Each number is 50 + 10 x the weight over its row's rms, rounded and kept within 0 to 99. Layers, rows and columns count from 0. The size before them is the row's rms in percent of the matrix's.

# q: layer 10 attention query, 128x192, rms 0.0974, rows 0-36, columns 48-95
# k: layer 10 attention key, 128x192, rms 0.0973, rows 0-36, columns 48-95
# v: layer 10 attention value, 128x192, rms 0.0909, rows 0-31, columns 48-95
# o: layer 10 attention output (transposed), 128x192, rms 0.0951, rows 0-31, columns 48-95
q0 060:53 50 52 66 55 42 57 66 53 54 45 64 48 62 48 38 59 59 50 50 40 74 39 36 44 39 38 47 39 60 53 57 63 49 44 58 66 51 23 28 38 49 45 60 40 51 64 52
k0 105:49 56 37 70 35 60 46 65 37 61 42 49 62 54 51 45 37 69 41 45 60 57 47 67 58 51 48 45 48 56 48 49 46 46 50 57 67 46 53 41 50 26 30 47 17 35 66 49
q1 060:49 73 45 39 38 55 70 61 44 58 27 54 34 46 41 46 64 62 60 35 50 30 52 49 49 44 43 47 58 46 67 41 49 52 61 54 49 53 42 60 60 48 36 52 41 48 51 31
k1 096:51 53 57 57 38 57 40 60 17 44 38 54 52 52 63 53 49 54 48 47 57 58 37 44 42 60 30 46 40 70 58 51 58 63 38 59 50 58 69 52 46 60 47 41 42 45 47 42
q2 078:57 53 58 35 55 35 62 60 49 36 45 51 70 46 68 52 58 50 62 52 47 57 58 47 55 46 47 36 50 47 50 43 45 64 28 56 47 41 26 38 44 42 37 32 53 59 49 39
k2 079:39 46 50 46 49 57 50 33 53 50 50 60 53 46 45 44 46 34 48 72 50 41 45 67 32 52 57 35 56 53 61 50 70 46 50 56 58 51 51 50 65 54 39 53 69 58 44 78
q3 112:44 43 32 34 54 65 42 57 62 44 55 51 55 55 50 54 56 50 23 38 48 41 46 53 49 49 62 60 55 51 39 59 46 29 37 50 40 33 48 42 48 47 61 39 42 58 55 43
k3 095:35 49 46 51 47 55 51 54 64 61 60 33 38 47 27 44 45 52 32 30 46 63 52 60 59 43 53 45 44 41 41 47 45 47 40 33 38 47 39 55 47 35 45 36 67 54 43 35
q4 092:47 35 37 48 57 54 47 32 52 70 63 41 31 61 53 47 38 70 43 29 57 50 42 63 50 61 54 58 55 53 57 61 45 38 58 31 48 59 43 48 55 37 65 60 48 42 40 52
k4 073:43 43 70 62 59 46 46 41 51 41 38 49 42 54 71 27 39 61 53 56 69 42 38 52 33 61 68 46 53 57 34 48 59 50 60 56 66 60 50 60 41 79 43 50 44 44 58 60
q5 162:55 45 56 66 36 56 41 37 48 52 43 56 37 50 68 30 40 52 52 64 58 58 40 46 43 44 58 47 50 54 74 42 65 50 56 60 68 68 53 59 38 56 45 57 42 46 51 57
k5 106:49 48 61 52 45 54 47 39 60 51 39 56 47 57 48 37 45 49 48 75 58 38 46 59 36 53 64 39 51 61 60 56 70 50 54 65 57 64 51 44 53 72 53 52 51 51 59 72
q6 157:52 65 53 38 59 37 57 59 47 54 50 49 50 45 39 81 53 44 51 46 32 51 65 47 57 53 44 46 45 49 44 61 39 54 45 48 48 32 51 45 54 42 63 44 57 53 40 40
k6 072:47 39 63 46 21 58 58 41 32 54 53 47 45 63 44 58 39 47 46 55 51 51 55 54 37 38 64 38 51 45 52 53 59 48 49 51 34 47 34 61 29 44 49 58 33 48 54 45
q7 142:51 38 35 60 52 72 37 46 51 65 45 45 61 61 59 53 42 50 45 54 82 40 38 54 37 52 59 58 40 44 50 48 66 45 41 49 48 71 39 50 41 54 32 48 26 45 63 54
k7 157:45 53 62 61 43 58 48 55 62 51 43 35 41 51 67 45 48 57 45 71 79 46 53 53 33 68 67 42 62 65 49 47 68 54 58 58 55 70 46 45 47 73 51 47 45 43 62 56
q8 108:55 58 58 42 53 43 52 52 52 52 61 56 61 53 38 67 38 37 60 54 45 54 65 50 60 53 42 53 37 40 44 52 67 69 35 42 60 41 41 54 50 49 44 53 64 51 46 53
k8 103:56 37 46 73 38 50 45 42 30 29 37 44 63 53 48 47 44 41 54 47 49 45 44 37 46 64 35 53 52 58 35 43 34 74 53 49 52 44 62 49 50 47 47 48 41 54 42 47
q9 094:39 37 35 54 56 57 38 60 54 54 36 35 34 44 58 42 41 54 59 48 62 26 40 62 44 47 48 65 40 39 58 48 51 35 49 40 49 59 36 54 50 38 35 57 46 61 53 84
k9 114:59 54 63 47 55 56 48 44 49 47 42 39 65 43 58 53 46 52 16 29 80 53 49 44 33 52 50 50 52 54 44 52 40 60 33 58 71 58 50 50 54 45 56 53 59 43 55 44
q10 090:51 56 51 67 43 54 48 34 57 46 39 66 51 50 60 54 57 28 49 66 45 54 65 40 51 35 42 32 37 53 33 54 55 58 45 49 57 57 46 47 43 45 39 40 60 55 52 60
k10 109:52 47 45 39 30 71 47 34 45 60 45 61 53 42 54 57 51 36 54 39 51 54 46 59 30 52 48 42 45 56 50 43 38 61 39 54 56 35 53 44 49 37 50 56 26 55 63 63
q11 105:60 65 34 30 39 53 54 37 41 74 29 57 41 35 58 43 46 56 32 36 56 54 71 54 59 54 50 43 68 46 51 51 59 48 56 61 64 67 60 49 46 55 60 53 44 64 63 40
k11 102:53 44 74 50 45 39 47 56 64 47 59 53 59 30 40 60 58 38 49 59 62 35 46 55 34 59 69 38 43 34 59 47 56 37 58 39 56 51 45 60 45 52 57 44 42 48 60 61
q12 104:45 51 48 37 62 35 42 49 48 52 41 40 39 37 34 58 52 27 45 56 48 65 61 47 49 59 55 52 57 45 68 41 42 40 79 40 66 48 48 47 68 58 62 51 61 56 43 74
k12 095:42 32 41 60 56 40 32 57 51 48 47 37 37 64 62 53 51 43 53 44 44 44 51 34 57 42 38 42 54 67 39 36 65 54 67 58 43 69 47 53 53 60 32 55 49 41 69 57
q13 100:44 40 67 53 32 46 67 47 49 63 61 74 41 39 64 51 49 41 48 60 30 49 70 36 55 53 34 44 37 46 50 48 55 61 65 54 62 45 53 60 48 46 50 52 54 61 48 46
k13 103:49 44 39 49 39 61 17 41 28 50 57 55 46 63 34 38 45 51 53 39 44 65 51 52 46 57 57 56 47 42 45 44 38 50 54 54 30 49 59 54 47 43 53 55 45 35 54 39
q14 090:43 58 59 39 55 65 24 48 44 47 51 37 25 35 42 34 62 61 35 40 57 67 64 34 56 32 64 31 47 50 71 48 52 27 53 53 58 55 57 56 36 56 51 42 47 42 41 51
k14 104:42 48 60 48 64 53 42 36 56 62 45 35 40 52 40 37 58 50 43 43 50 47 44 52 54 41 51 55 48 60 55 48 52 28 66 57 63 66 51 29 51 36 39 51 66 53 64 62
q15 095:28 55 44 44 53 54 39 43 75 57 50 47 58 50 68 32 60 64 47 43 61 46 54 44 43 61 51 49 51 38 70 38 51 49 37 45 33 52 48 57 40 54 36 69 47 53 54 70
k15 109:47 53 58 54 44 37 45 51 70 62 49 43 51 52 49 53 58 48 40 54 76 56 52 31 46 52 57 53 49 48 58 54 34 59 63 32 53 75 46 46 52 60 62 61 60 58 57 38
q16 076:67 64 59 44 36 42 63 41 37 58 42 41 52 43 63 49 44 27 37 42 43 52 58 36 67 36 38 31 54 41 53 46 48 45 41 52 39 47 46 35 53 56 45 62 59 62 42 41
k16 079:53 36 47 38 43 54 38 24 51 40 58 48 40 56 33 27 48 55 39 44 52 72 52 49 33 61 40 42 51 39 46 62 48 52 61 51 44 45 47 57 43 46 37 45 48 41 42 59
q17 087:33 39 50 55 58 34 46 37 51 53 60 40 50 62 54 48 51 68 39 49 55 42 36 49 64 42 62 66 54 48 54 54 53 37 59 45 47 47 23 57 49 56 55 56 55 66 50 50
k17 090:52 39 46 54 75 60 43 64 60 50 48 38 70 46 50 54 45 57 50 31 64 36 35 50 52 34 45 62 42 65 47 52 56 55 49 49 46 49 51 44 63 37 49 46 51 40 32 58
q18 087:74 53 72 48 49 40 49 59 42 43 45 47 50 37 49 68 41 50 57 60 44 71 45 57 59 61 56 40 44 40 38 46 57 46 60 27 55 49 74 40 63 58 51 43 69 51 51 49
k18 075:70 50 53 65 43 49 46 46 49 57 57 56 38 51 54 24 34 54 32 41 52 61 51 38 44 56 34 46 64 43 44 55 50 50 48 71 57 51 50 63 41 56 48 40 56 32 53 71
q19 083:42 56 38 44 60 37 81 60 44 44 41 72 70 57 54 48 61 43 57 69 54 49 57 38 56 49 54 56 47 44 42 48 61 65 54 54 54 45 54 41 39 56 55 40 53 64 47 42
k19 084:41 62 59 71 63 55 29 57 46 47 45 36 58 51 50 66 55 47 53 40 41 36 39 63 61 31 43 52 55 63 41 49 47 47 26 48 50 62 57 54 36 59 53 42 49 44 58 58
q20 083:41 55 52 41 56 65 43 64 53 63 67 37 19 54 58 43 39 66 46 42 47 51 43 58 51 35 63 60 78 43 60 59 36 48 54 50 43 49 36 49 43 49 56 50 37 53 46 33
k20 083:44 50 59 30 52 60 47 49 36 52 45 46 63 35 61 45 61 59 42 53 47 63 39 64 42 64 50 48 53 46 47 41 59 41 49 47 58 42 49 57 43 56 39 43 33 54 54 31
q21 088:60 46 55 38 53 53 48 36 28 63 42 33 50 48 46 59 46 32 47 37 60 42 60 56 44 52 51 37 54 55 49 62 49 36 32 59 63 51 54 33 46 52 56 65 52 54 60 51
k21 082:41 51 45 41 47 46 66 50 49 52 28 40 36 40 58 60 60 40 68 65 45 32 47 63 53 54 47 41 51 40 46 56 67 66 60 48 44 51 38 56 55 47 38 55 60 51 44 61
q22 084:44 64 49 48 40 70 35 59 60 50 49 57 47 42 44 42 41 53 28 53 55 60 54 59 46 40 60 49 56 53 56 38 50 46 54 58 48 44 50 56 39 56 53 58 43 48 47 64
k22 081:34 47 49 42 39 67 51 57 60 44 38 52 53 38 44 42 30 48 47 42 47 40 48 50 41 49 57 63 40 52 51 63 47 47 60 53 61 68 39 51 39 38 60 47 61 50 68 71
q23 098:57 60 32 52 33 58 36 47 47 62 34 55 43 59 34 73 39 44 58 30 52 60 57 72 72 39 41 64 41 35 47 30 65 79 49 55 42 60 54 51 34 66 45 34 43 52 54 54
k23 083:63 68 56 72 40 52 36 69 39 42 58 51 47 43 46 65 55 42 48 52 32 48 52 66 65 34 43 60 55 64 46 75 44 38 33 69 48 55 57 63 45 37 66 59 24 44 42 51
q24 082:65 48 59 54 62 59 55 43 39 58 40 46 72 39 46 64 46 48 51 56 46 42 43 53 43 37 52 52 41 56 30 50 50 52 49 56 63 67 49 58 54 59 48 43 42 34 33 51
k24 087:45 67 51 40 59 55 65 46 52 61 45 53 43 55 43 55 51 43 56 47 35 37 66 49 50 35 49 52 50 55 40 69 59 56 39 71 54 43 40 56 33 49 51 51 52 54 51 41
q25 093:52 56 36 43 45 41 35 49 37 45 57 57 38 48 64 48 57 30 54 57 56 45 73 46 57 32 41 47 44 55 62 45 65 53 50 57 52 67 66 32 59 46 40 59 57 55 40 68
k25 097:57 54 47 61 37 47 33 49 50 52 39 28 56 45 62 45 71 36 56 61 42 58 54 38 61 41 52 36 44 51 40 60 55 70 63 58 57 46 63 65 34 41 62 63 50 69 64 55
q26 085:45 36 64 42 56 44 63 56 54 60 59 34 69 50 30 68 46 68 54 52 53 34 47 46 58 51 47 50 57 44 35 47 75 51 52 45 51 48 50 54 45 61 32 48 58 40 45 41
k26 095:62 50 52 46 43 49 55 41 50 39 70 55 43 51 31 65 51 54 52 49 54 49 56 41 62 48 63 42 43 55 48 58 50 45 55 56 31 45 33 76 40 43 62 47 51 66 44 46
q27 080:69 36 44 51 57 67 30 42 57 46 33 51 46 44 43 46 41 43 46 17 55 74 39 46 62 57 31 61 44 50 49 44 55 62 40 61 69 44 62 40 45 65 56 42 38 52 47 39
k27 086:52 66 52 44 48 45 64 59 50 57 49 70 51 43 44 54 58 33 56 66 56 58 52 63 55 33 53 55 61 47 35 50 50 55 29 47 60 51 65 52 57 60 51 32 43 63 34 52
q28 084:39 51 40 44 35 40 32 49 59 70 40 57 66 43 61 67 59 48 37 49 46 44 69 51 65 50 37 54 46 57 42 51 63 70 60 60 62 49 62 48 64 55 46 52 57 47 51 52
k28 088:52 65 55 62 44 52 41 53 38 51 50 25 45 34 56 50 45 36 38 43 52 41 57 48 49 46 45 40 69 51 41 65 45 59 51 57 50 58 69 61 48 50 63 70 49 41 59 59
q29 092:34 51 30 69 39 44 29 41 64 47 57 47 43 71 63 41 61 70 54 49 67 44 45 36 48 55 49 58 54 44 68 47 35 50 58 42 58 72 38 64 50 56 47 49 46 60 64 58
k29 084:53 46 43 61 51 33 55 70 61 62 41 42 53 56 62 66 62 55 55 56 47 47 46 61 61 41 47 65 58 55 59 48 37 58 55 49 48 62 42 51 58 52 62 46 51 53 48 42
q30 080:38 52 72 46 42 52 70 58 24 33 56 57 42 54 55 40 46 61 69 48 43 44 72 37 72 47 50 59 63 54 54 58 45 69 58 63 67 44 66 48 59 56 67 43 52 61 41 40
k30 093:46 48 51 50 43 58 37 47 65 39 56 58 30 39 50 35 38 68 47 52 47 52 32 56 53 49 45 51 62 50 46 45 63 54 58 61 56 60 58 44 75 52 39 53 61 51 59 65
q31 078:62 57 53 38 42 57 52 67 40 48 60 50 52 51 49 47 48 40 49 58 52 49 50 26 46 48 53 55 58 34 38 52 45 63 55 58 61 45 52 44 47 39 59 67 45 58 49 43
k31 099:53 65 45 62 68 42 44 57 64 36 55 43 57 46 44 61 58 65 53 61 48 44 62 51 44 60 55 54 42 51 38 68 45 56 37 37 53 54 60 57 39 60 60 54 40 49 49 32
v0 092:51 58 49 49 30 43 54 56 49 51 44 51 55 50 53 58 61 55 45 40 43 53 64 57 53 57 63 51 48 95 60 63 50 60 40 55 37 55 45 39 65 57 63 57 50 47 58 39
o0 095:43 46 58 42 53 49 65 40 59 55 52 65 54 49 45 69 44 40 57 57 21 60 46 59 51 57 44 40 55 57 42 43 66 63 64 41 49 38 62 49 60 55 35 52 55 40 51 48
v1 092:46 62 49 69 62 51 56 52 62 54 54 68 63 36 33 59 49 59 44 30 52 32 43 58 54 47 46 34 41 39 38 65 52 38 35 39 68 44 50 47 54 47 55 52 68 61 61 50
o1 086:46 42 46 58 48 53 63 63 54 64 42 56 54 64 29 55 32 35 52 49 34 46 35 42 56 40 53 62 37 35 46 52 50 44 45 34 35 48 44 36 39 62 49 39 55 71 56 42
v2 096:53 54 43 54 43 51 65 52 54 41 37 51 32 76 38 48 52 38 37 56 47 55 57 62 33 51 50 46 77 57 63 56 73 56 55 78 52 53 35 60 50 51 69 50 36 44 56 54
o2 098:61 47 61 66 46 49 48 53 59 49 34 52 47 51 50 55 50 67 37 37 47 50 42 69 36 49 51 47 48 68 65 56 47 49 56 41 59 43 56 54 56 47 54 58 40 54 34 62
v3 096:53 46 50 50 40 59 46 49 40 68 46 57 53 58 72 29 51 35 58 37 55 52 39 51 50 52 46 63 73 56 39 41 37 34 55 43 61 66 41 32 68 36 41 59 48 57 58 31
o3 098:47 46 47 51 51 48 55 44 42 53 58 59 40 53 50 50 49 65 41 51 64 51 50 66 59 51 52 60 66 29 48 55 53 41 35 54 42 57 34 81 41 26 46 35 42 55 46 47
v4 088:49 56 55 61 32 54 43 40 55 27 37 46 62 74 38 65 55 47 61 60 54 37 46 38 60 44 48 40 65 37 65 55 51 54 66 71 38 60 54 42 44 42 59 46 47 48 47 53
o4 090:46 52 67 46 63 43 48 42 50 53 40 34 53 45 42 45 52 47 56 56 62 42 64 54 32 49 40 45 42 70 33 54 61 41 52 38 53 63 54 52 66 49 40 56 49 36 43 56
v5 093:59 44 49 42 54 41 65 48 70 42 39 56 49 59 67 45 75 51 64 56 46 28 30 39 56 58 47 63 44 42 49 42 45 58 27 58 51 34 39 55 46 56 47 34 79 54 41 48
o5 091:41 56 39 51 56 37 65 48 60 37 48 42 47 51 53 64 68 42 41 57 47 53 52 45 57 56 51 54 40 47 74 51 35 53 48 39 49 55 50 49 61 36 51 61 75 49 43 49
v6 093:42 55 65 62 43 43 46 48 52 47 54 52 47 36 50 47 46 40 39 55 50 62 56 38 46 35 71 55 32 74 51 40 48 33 48 45 37 44 44 41 67 45 28 65 38 36 35 31
o6 095:52 32 38 35 40 62 63 58 45 73 56 46 67 47 58 60 35 47 53 34 51 62 59 52 62 52 56 61 48 53 38 53 51 59 30 50 48 35 55 68 41 42 67 23 41 38 49 24
v7 088:54 60 54 34 53 64 45 55 39 41 46 62 35 52 46 67 45 53 54 62 44 53 76 58 46 47 58 66 37 66 33 69 53 62 58 60 31 52 48 44 65 55 40 47 54 60 43 42
o7 086:62 45 58 45 57 40 62 55 60 33 76 63 54 45 58 72 51 47 62 57 30 59 56 50 47 48 56 54 56 48 47 70 45 65 58 43 72 47 53 63 70 52 54 47 57 71 47 60
v8 086:65 58 57 43 43 46 46 47 64 37 48 41 24 61 56 36 41 46 32 52 44 36 83 63 32 42 66 51 71 45 32 38 55 46 68 77 58 59 61 76 33 47 52 54 38 49 58 56
o8 083:54 57 40 55 48 48 48 49 51 45 58 60 50 38 57 39 57 51 56 37 48 46 38 65 53 46 34 55 63 47 42 57 67 48 50 52 62 49 54 37 40 48 32 70 36 53 52 60
v9 094:41 55 43 53 56 51 54 60 65 46 53 48 33 41 50 57 54 53 52 49 43 49 58 64 53 48 31 45 55 48 63 47 57 56 64 57 78 68 64 48 49 47 57 49 48 52 38 45
o9 091:56 48 51 51 57 53 50 53 51 55 47 49 54 36 69 40 47 58 48 54 50 45 57 46 36 49 34 47 49 66 66 44 45 42 74 59 47 43 54 51 47 58 40 58 64 28 57 65
v10 095:42 42 50 49 54 33 43 48 60 28 51 60 63 60 70 48 50 50 64 45 51 30 52 36 48 72 41 83 45 52 34 49 50 54 31 38 40 45 49 40 64 49 31 38 34 51 48 53
o10 096:47 58 35 43 50 62 40 36 57 40 64 46 53 56 58 41 49 49 50 46 94 40 41 49 63 45 41 58 55 36 39 42 32 59 41 60 43 49 60 54 47 35 49 36 58 49 48 68
v11 103:51 49 61 28 52 60 41 40 54 29 50 56 40 59 40 43 33 40 45 67 45 36 57 54 54 49 34 53 61 23 54 51 49 34 59 57 65 60 69 65 38 37 53 43 50 55 41 53
o11 100:32 49 54 57 41 39 56 41 45 24 62 61 67 41 60 36 63 33 49 46 40 52 40 57 41 54 36 52 42 44 54 47 43 58 44 51 62 44 53 52 61 49 49 56 54 63 64 62
v12 094:42 59 54 51 47 50 53 52 52 42 57 26 51 44 48 55 46 49 41 67 52 60 63 39 56 27 60 49 36 34 41 55 47 31 49 50 40 60 54 62 55 44 34 78 58 39 39 54
o12 091:42 36 39 36 41 61 55 44 35 49 41 49 54 44 55 54 47 37 51 44 42 44 61 55 59 56 53 64 54 54 39 61 83 57 62 54 29 49 31 34 56 49 43 47 53 51 38 35
v13 090:44 68 59 57 48 51 58 51 48 36 54 48 54 59 43 47 42 50 58 53 52 27 70 71 59 61 48 55 78 47 29 58 64 45 59 65 60 49 59 48 38 49 52 54 21 49 37 55
o13 089:52 59 72 50 59 58 56 50 31 48 53 56 51 65 64 25 54 55 53 53 50 34 43 53 48 43 43 45 47 54 31 71 49 40 53 50 53 60 58 54 53 56 35 44 43 52 42 68
v14 087:47 61 64 49 39 60 45 70 43 40 64 45 54 56 40 64 37 49 45 46 53 57 52 37 50 50 54 38 56 51 45 55 57 52 54 66 52 37 47 56 47 42 41 52 35 36 51 52
o14 089:59 44 64 48 58 54 58 51 19 47 48 28 44 57 53 45 49 50 58 58 78 44 65 59 48 59 47 39 50 53 40 52 56 66 50 34 64 41 57 45 63 54 45 41 52 36 41 56
v15 094:51 45 41 48 52 54 43 46 48 57 43 43 54 57 63 39 58 40 48 54 55 51 36 18 56 46 52 31 41 39 57 60 61 41 51 47 55 52 40 47 26 50 49 46 44 40 48 60
o15 093:35 57 57 54 48 39 57 55 50 47 47 36 48 51 44 47 63 62 45 65 91 52 47 25 54 50 53 58 56 35 45 52 55 43 40 54 43 49 41 48 52 59 45 35 52 54 49 49
v16 093:52 54 55 47 47 37 44 42 36 45 70 42 34 59 52 48 49 55 38 56 56 28 66 66 52 34 50 54 58 59 49 44 46 47 59 69 39 35 52 36 61 42 51 41 49 47 47 53
o16 090:51 42 41 46 66 61 36 55 43 32 47 58 46 49 52 39 56 55 53 61 38 36 45 64 31 46 37 32 50 52 39 66 76 35 39 41 46 56 44 57 50 44 26 53 40 47 52 76
v17 085:48 49 54 33 59 45 59 43 58 48 54 65 54 41 64 40 47 48 36 51 44 45 40 37 42 50 27 43 45 42 39 64 56 35 56 49 72 47 48 42 48 58 59 47 54 49 45 39
o17 085:43 53 58 57 31 29 49 47 58 50 47 52 62 55 62 51 52 59 54 62 65 57 41 29 53 56 41 57 67 46 51 46 34 68 44 53 59 45 50 66 57 45 47 37 49 52 52 40
v18 095:39 49 47 57 58 55 55 34 40 43 52 61 46 59 69 60 43 53 59 56 57 43 57 48 60 62 49 47 35 47 42 59 60 44 66 27 44 63 65 41 49 44 29 35 65 49 54 44
o18 093:34 62 49 53 46 44 49 44 50 44 45 53 50 57 67 48 46 43 57 48 94 50 62 28 58 59 43 60 63 38 58 45 46 61 33 53 52 51 51 62 64 55 58 42 53 64 57 58
v19 089:59 30 53 36 48 53 39 57 51 57 44 35 44 73 57 38 60 52 65 61 47 56 60 50 46 71 64 68 61 27 55 48 49 48 38 45 61 49 54 54 31 45 49 59 61 44 47 54
o19 091:41 56 36 40 54 44 46 32 63 22 74 49 48 41 66 48 73 44 53 65 32 58 50 37 61 41 62 46 52 31 51 53 50 25 48 51 57 61 51 61 45 59 45 77 45 49 56 51
v20 097:57 65 48 49 58 51 55 46 55 38 62 52 69 40 57 66 50 50 51 51 45 51 43 49 56 34 46 42 55 45 49 55 32 56 58 64 69 52 56 48 42 46 55 35 48 45 54 56
o20 096:45 67 40 63 42 47 54 41 49 53 45 50 81 48 31 45 63 40 49 58 50 44 49 51 41 65 40 51 44 50 57 32 45 68 47 51 40 43 58 45 45 56 48 59 49 47 58 57
v21 091:60 48 37 37 48 56 71 50 61 31 45 43 59 52 65 60 48 56 49 62 55 71 36 33 53 54 61 50 34 61 47 56 40 68 64 46 49 44 37 45 62 61 43 54 61 59 42 38
o21 092:69 48 49 41 28 55 35 40 51 59 48 41 44 56 50 66 54 65 41 45 79 53 56 52 62 50 46 77 60 63 58 61 46 51 71 57 49 34 47 40 58 49 66 42 49 34 30 32
v22 083:44 70 44 55 16 44 32 65 52 44 56 44 37 58 64 55 62 55 53 44 53 39 65 19 60 51 50 73 39 65 55 51 42 47 47 73 42 47 39 45 62 47 46 53 35 51 49 39
o22 084:56 44 53 54 69 54 62 46 59 55 44 49 51 47 50 60 37 37 57 68 71 54 58 57 49 45 47 53 54 45 46 33 48 53 52 57 68 68 52 42 49 41 29 47 45 33 48 51
v23 089:64 70 54 46 63 61 43 37 44 63 61 55 68 36 53 44 51 57 47 50 43 54 54 53 46 47 28 41 48 52 56 50 49 30 55 46 39 53 51 39 46 53 59 79 63 46 50 49
o23 091:55 53 50 54 49 43 42 47 50 60 50 49 53 72 39 64 49 65 51 46 07 50 55 60 55 49 47 51 62 50 47 53 41 60 38 57 46 49 49 47 51 54 46 42 35 55 43 46
v24 094:47 54 52 49 29 56 43 46 56 39 41 57 47 51 65 50 59 44 49 50 44 41 41 44 61 35 42 57 34 37 49 51 46 62 48 72 44 45 59 48 69 57 51 27 40 55 42 58
o24 094:58 44 60 48 68 49 58 46 65 46 56 47 52 49 35 49 56 38 51 61 33 51 50 53 37 52 51 43 47 57 33 50 42 56 50 38 66 51 53 57 57 29 38 46 60 41 45 52
v25 097:51 59 42 35 48 50 73 55 58 55 36 58 74 45 45 59 48 74 49 62 46 29 52 48 54 36 44 47 53 54 44 53 43 52 46 50 41 50 53 46 53 55 47 63 57 50 52 54
o25 100:50 58 50 46 54 59 36 59 69 46 69 69 61 46 55 50 47 41 59 43 21 55 50 46 38 51 48 46 36 64 49 50 42 66 66 55 42 59 54 38 47 58 50 63 55 53 63 40
v26 091:61 57 44 52 52 59 63 54 40 48 44 54 37 45 48 64 44 46 47 48 51 58 51 60 57 53 57 79 41 47 62 50 55 71 55 65 57 49 54 37 44 45 48 31 43 60 62 50
o26 087:48 63 62 53 44 42 49 40 43 56 64 69 40 62 52 44 45 55 52 46 40 58 46 41 46 53 63 34 61 63 68 38 32 38 41 52 59 40 50 52 45 36 55 52 28 35 59 66
v27 088:48 72 38 51 42 48 60 61 42 67 57 52 55 59 58 57 49 59 30 19 56 55 60 38 55 49 48 66 48 53 57 36 45 48 37 36 52 40 32 64 45 54 52 46 31 59 45 39
o27 089:73 45 61 44 61 53 53 50 45 60 44 46 34 67 44 41 39 52 42 46 78 52 51 49 44 42 65 46 60 50 36 47 53 19 49 59 42 42 39 42 46 52 52 48 51 38 33 54
v28 078:44 47 43 50 50 52 48 45 50 41 58 57 61 43 57 51 41 49 60 64 35 54 50 54 58 57 36 42 50 37 45 69 52 60 40 57 39 54 36 49 40 59 49 44 60 41 37 46
o28 081:36 57 55 51 42 19 73 34 48 50 50 43 63 57 42 54 48 50 58 59 24 57 62 44 48 50 42 56 51 41 46 56 60 69 52 45 47 60 39 43 66 60 29 51 60 54 48 41
v29 087:62 63 41 58 52 45 50 45 45 61 57 43 35 72 40 48 55 72 56 44 45 46 39 63 67 57 59 50 66 51 50 52 60 27 48 56 44 55 46 61 38 49 59 45 25 49 52 35
o29 090:62 55 69 45 43 34 46 41 43 54 64 52 64 29 57 43 64 49 35 68 58 47 48 42 47 30 52 45 62 49 52 60 58 55 51 56 84 57 51 58 37 58 55 59 48 55 54 50
v30 094:52 53 58 48 49 48 50 26 58 56 47 58 62 48 66 51 51 30 67 48 46 64 44 58 38 43 31 73 54 65 68 50 41 54 35 56 61 48 54 20 58 55 50 54 50 42 41 36
o30 101:45 59 50 49 47 45 76 38 67 40 42 54 73 55 48 62 54 62 32 67 27 53 53 48 50 43 54 64 52 50 47 49 26 47 59 46 45 49 42 72 57 47 50 32 59 40 42 39
v31 091:55 66 54 45 58 52 55 58 53 37 50 38 58 45 59 57 65 51 44 30 52 52 57 55 51 40 58 52 46 53 58 53 58 53 47 48 41 50 66 52 61 54 57 57 56 59 62 54
o31 090:60 32 48 53 43 56 50 54 61 50 57 49 38 53 49 50 46 46 42 43 44 48 55 43 45 38 63 43 53 52 46 53 48 46 67 56 51 47 71 41 35 40 35 74 31 33 37 60
q32 108:53 56 31 46 51 45 54 48 34 65 61 49 45 34 59 54 47 50 44 50 47 43 50 28 46 70 50 58 54 58 41 66 58 39 54 37 43 58 44 34 73 47 54 47 41 39 48 51
k32 076:51 51 41 51 52 49 58 29 48 56 65 45 50 51 50 57 62 25 54 55 32 43 46 50 34 38 59 44 47 55 62 56 54 59 54 48 43 51 80 63 49 58 61 57 43 73 41 63
q33 081:40 34 52 48 59 60 53 40 58 39 53 41 67 49 63 48 40 59 61 67 49 46 49 42 49 43 43 50 58 49 44 42 41 65 51 41 66 41 43 54 44 59 50 56 49 33 60 60
k33 103:56 44 67 43 63 41 57 49 51 44 59 48 57 39 41 64 64 36 54 36 41 31 46 46 30 58 46 42 45 47 64 55 52 47 27 44 36 55 46 41 53 44 54 51 55 75 44 52
q34 098:39 49 68 57 65 56 60 78 50 26 38 48 64 53 56 54 55 48 56 68 52 43 53 64 41 44 47 53 39 50 70 31 35 57 52 68 55 45 46 59 59 53 42 58 53 43 58 60
k34 071:51 42 41 61 33 67 54 49 54 47 40 47 41 65 51 38 46 46 54 51 60 50 50 45 31 59 41 54 50 74 49 29 49 61 54 49 70 58 39 52 43 59 38 59 54 65 67 53
q35 158:53 56 39 34 55 44 46 48 47 68 65 43 46 41 42 55 49 54 30 32 44 60 57 54 61 54 57 53 53 56 29 66 39 44 48 43 49 55 46 41 66 35 69 39 57 61 45 35
k35 143:65 52 38 44 60 31 55 45 49 52 79 61 56 36 46 54 58 34 59 42 36 52 63 55 45 49 51 45 55 33 52 61 39 46 45 52 36 40 58 56 61 32 58 50 35 45 38 47
q36 160:53 59 37 29 59 35 46 49 46 60 60 45 40 45 34 56 55 51 38 30 36 49 55 56 56 57 46 60 44 38 27 67 49 52 44 43 49 46 46 33 71 49 64 47 63 58 38 39
k36 085:38 72 45 45 57 32 44 56 44 51 55 67 63 44 47 50 52 46 44 49 32 53 62 32 54 30 56 46 56 38 55 49 41 53 49 34 46 40 60 49 53 35 55 61 42 55 31 46